From a checkpoint of a small transformer trained on Wikipedia.
Size: 9 layers, width 256, 6 heads of 32 (2 for keys and values), MLP 1024 squared ReLU, vocabulary 2048, 6.97M parameters.
Architecture: LayerNorm before each block, biases.
Training: 321M tokens, 4900 steps.
Each number is 128 + 24 x the weight over its row's rms, rounded and kept within 0 to 255. Layers, rows and columns count from 0. Numbers have three digits each. The size before them is the row's rms in percent of the matrix's.

# layer 6 attention query, 192x256, rms 0.0413, rows 0-42, columns 128-191
120:074136140101103124142149167066175118149124132194128151086140113140102116145100130117136198137158095112118149105151134159134133162194097129157117162177121142097100086178176105093120096102147147
117:124071110147111137153113140165116105119113098143156120149134099167202159105132132117123122128138093140139126123119117093153112103140113105052124118135141114154119131146126143145145154109126154
126:122131164172145128162179151141154145143110145099125147142148103148176153083106124121075133113112098109161127132148102122102160089135135133135091116105134114104123094145152126099141190117124165
116:124118143130104063128139136101135131147121140152127167109129133155108074098097132128153120150116091129135166090121141103154108124123107122137117142107143132121117164163117151172114147138112120
117:126133156126123134159138133092127140171105170114118180179093097149139160100166078104170116147136114115133143096157153129156111151091131114134119117159131099085109122110175120125125109092110152
122:147150131140111138123169112110137122085075148125140147144103121090090170149152115123102142169127136102169126105122094127135112134158130092140113124061157145122110130134151159132107104124111093
121:103085090130090152138083134131084114149140142100114139119149094094159150175126113170134096109103106142127129121167162108141148165151109108141135189114136088088083133112119131107088106076114124
124:154116116145124089145148090102149155153156141159139145134134108148116111130084135086119136127183119154117135108141121105137115126129138152117142131142183156112133169173103114127118105135125115
125:167130094114088083127162110144164109127165123191093106142109109120140126155142128130143124115124123109131134166120127089087115165110152116123132119083134143145079088166119109130133162158097127
119:110087134090113127122172163071160130163116115141186092106106138121129164107103098152101156159126098119129111108158157122137142149126165129067125125107100120162102117148124089118121112164111119
127:140130107134147147134103118157175151141116117108140097115080095132148120103082136098129151115135083134110103138151067101107116093114130146129131120122128136105171121097143127150074130098148137
111:082166075121161126131119109096112116129115108113129133089149126120194084137135152117104165110131132074152161136104113076105099178099133113179142117131102159126151110144143122131116132135106139
114:132124123122118124130126105117106142050119159141106151142135142103093153108115177100116120129158156133101154146109084123150137132102130111134140179120097073109129131158144124174132156170152093
124:120114134121148125166133116112124108177178119109130132174122125102144115127142112128145155143139113097158131158125122075148106055137109177115157103126100120123181123143134111121134131119139152
122:110119148146106149118143140120150133105133116112116096100145107152149114134113141133123111167081136137095101117137151114147110099147103088158103140124122102142147083128101143124149094117116126
122:145152137128099147161091155164101157098076150140134123138131164134102101108165090124145135158130185161143122122143158089127113122117155142104113108119140121125134131113128076145148135120138109
118:061147156093144136167136158126129157110151121145157101109142165063178159131146146118104141098106146108131128128098146102122131154102154118125139157109111126073162137142133152097093125146109072
119:138153131155097159111127127148131133115134094101125138098173107109110110140124138123103137156170138121144114195125105096132111134071113154169105164113138121127145105130213107146080130137121116
127:153076125153146123114137111093108092116171092098129186149147125178106112130135170114121099125131141155144110109133124142133172150107147140122149076107123136139189068141137082109170107130073127
112:110180143092118094103160161141124166144172136089174153146116151084079122094133112155114125122110120152137163111147146137147126132075142163116124153106111129104124104101158151102100108124111108
126:128134140129142118138096136117133114129131155119162160128140096126146081124137139114087158149086113075113114137146122151179155160159115144129146163112110081144141111093137133135149056158169131
126:119107106102137122137130164123123150123161094089155102127143130146125116137111124153146081144127071111146104125123113127133086183173129147162112105105107097108090137129093094130160125130135133
124:158121142130149092141153150126082150151147133141145088126081090131111161130151158078096119104085131146143125110146136154098119174123110135110152168134158149102096106168125121135118145111131176
116:135155101109127150159102106135116127139120189132160103143127135170153136147102118130150125112132121117155160109133140120130104116126101148136117137133116120186131129138159156143180165108131083
123:149122102133130124137127098112161148143134106145172145113127104150103133123145138131094157149113094159127062130134170079185091152129157136141162117140091140099137134124096130153186127132143128
123:086123163135149107079111154113132122133119101181131146140108153094116129130147133145066119137139145101159163134154161105189149090103145131155111123119109123092114150144124118168163120092123117
121:111108103108108137076099094152094140096128129112170132148117160161142167144137154078139135127124108162132163135142156140150105150151128138122142116131134152124100111119131100130151119125171142
116:125141189121168142115120108121108117117103131110134140133126119152125123121076156122107127119105164137116129133140100155111130110109124167126111090088115096136135104132129130118102145096124086
127:122160172141138149156149085105162137166105120115129098113079152115114144142118120145140135102154156108164144167171143146103141135104129156157106135098097126089134117148100144135159119113110140
119:089138146126115145116104136111138147165134145126137121108144145157108145109157115142109099123112125124137180108116119166107104106116124129088138110124151131115134114121158107144156061120101128
123:134109135135096112093135158131105132146109149174157154134136121094106154155101111085172099097105156158130057129087134124093170116122149151110120122119152109133135138109155114142088125114112153
117:134110158144125131166097146181132144134147147132137084137123120142120160130097150125069106159122144083118138128158139124138105159146132126140130143134145178112110145147193092161080169131082124
068:125059119118131196153166123106152124145107108177111122116149110134100130142123121102147136117105106074125136131108130113134190113141127134149119131145114129106103102154125087142144062083134177
072:122097113103132154165136149131133112129185117173142163131127134139196113123124143127149115154134111159151121125129145097089158135149094070118138130104143144140145083170157124131077114132117176
079:101076147174127145114130119109166126146142099131121163173132113158157128099132131165126143122167104126121126124133102109112175122135143112097142081129155125144116095134147139119134162128111162
072:118127136115134093147170132098136146133113107121145148132100142168107082165090122128139129163147106093138115099100124093177109138143097170155079149130162112115135128144120119176102161139127150
072:108154114130107107131179139137079111131119136131114115133089097127103135109164102074145120090096117129108086150150131113107152159120152116134102156166138129128130128114120121110102069121071128
068:091112094129113129113159133168158093058076122117140165100095134100103141160139116110124141172132101116146107110148128142130133119114120142147091119104113160087106122127100176103113137114118105
072:128109130104094178122128117139108162122133101138107182143128114117137148171125165153147099111162102115131130120135149116100168107152159118107137147104126068116117117121104140136106106128132158
076:174078096132110117146129113081144138151120131132116141163132106147084124110136143063146105116158149160108131128175105104131177089118155148072106154126134144107155169145052114130150106108133106
079:157137121090096085136117097151110114132153144169109179131156100109147090124150168080184105145112113131130132141090159095120140157149183138182126115101129125097124143153138121103159154161137111
071:139115163082114143094152193108117102128090107173166089116138145115134122082114082121132148118099117144129144119151173121142130130086199098089118146110095124130139157116132097106109086150109147
073:158092117135107140137147112128134166125139176105140126115131128143122128102092119150122131131142125140076077145161120120120115135148161159163119129125117151118160107104114119132094151109118107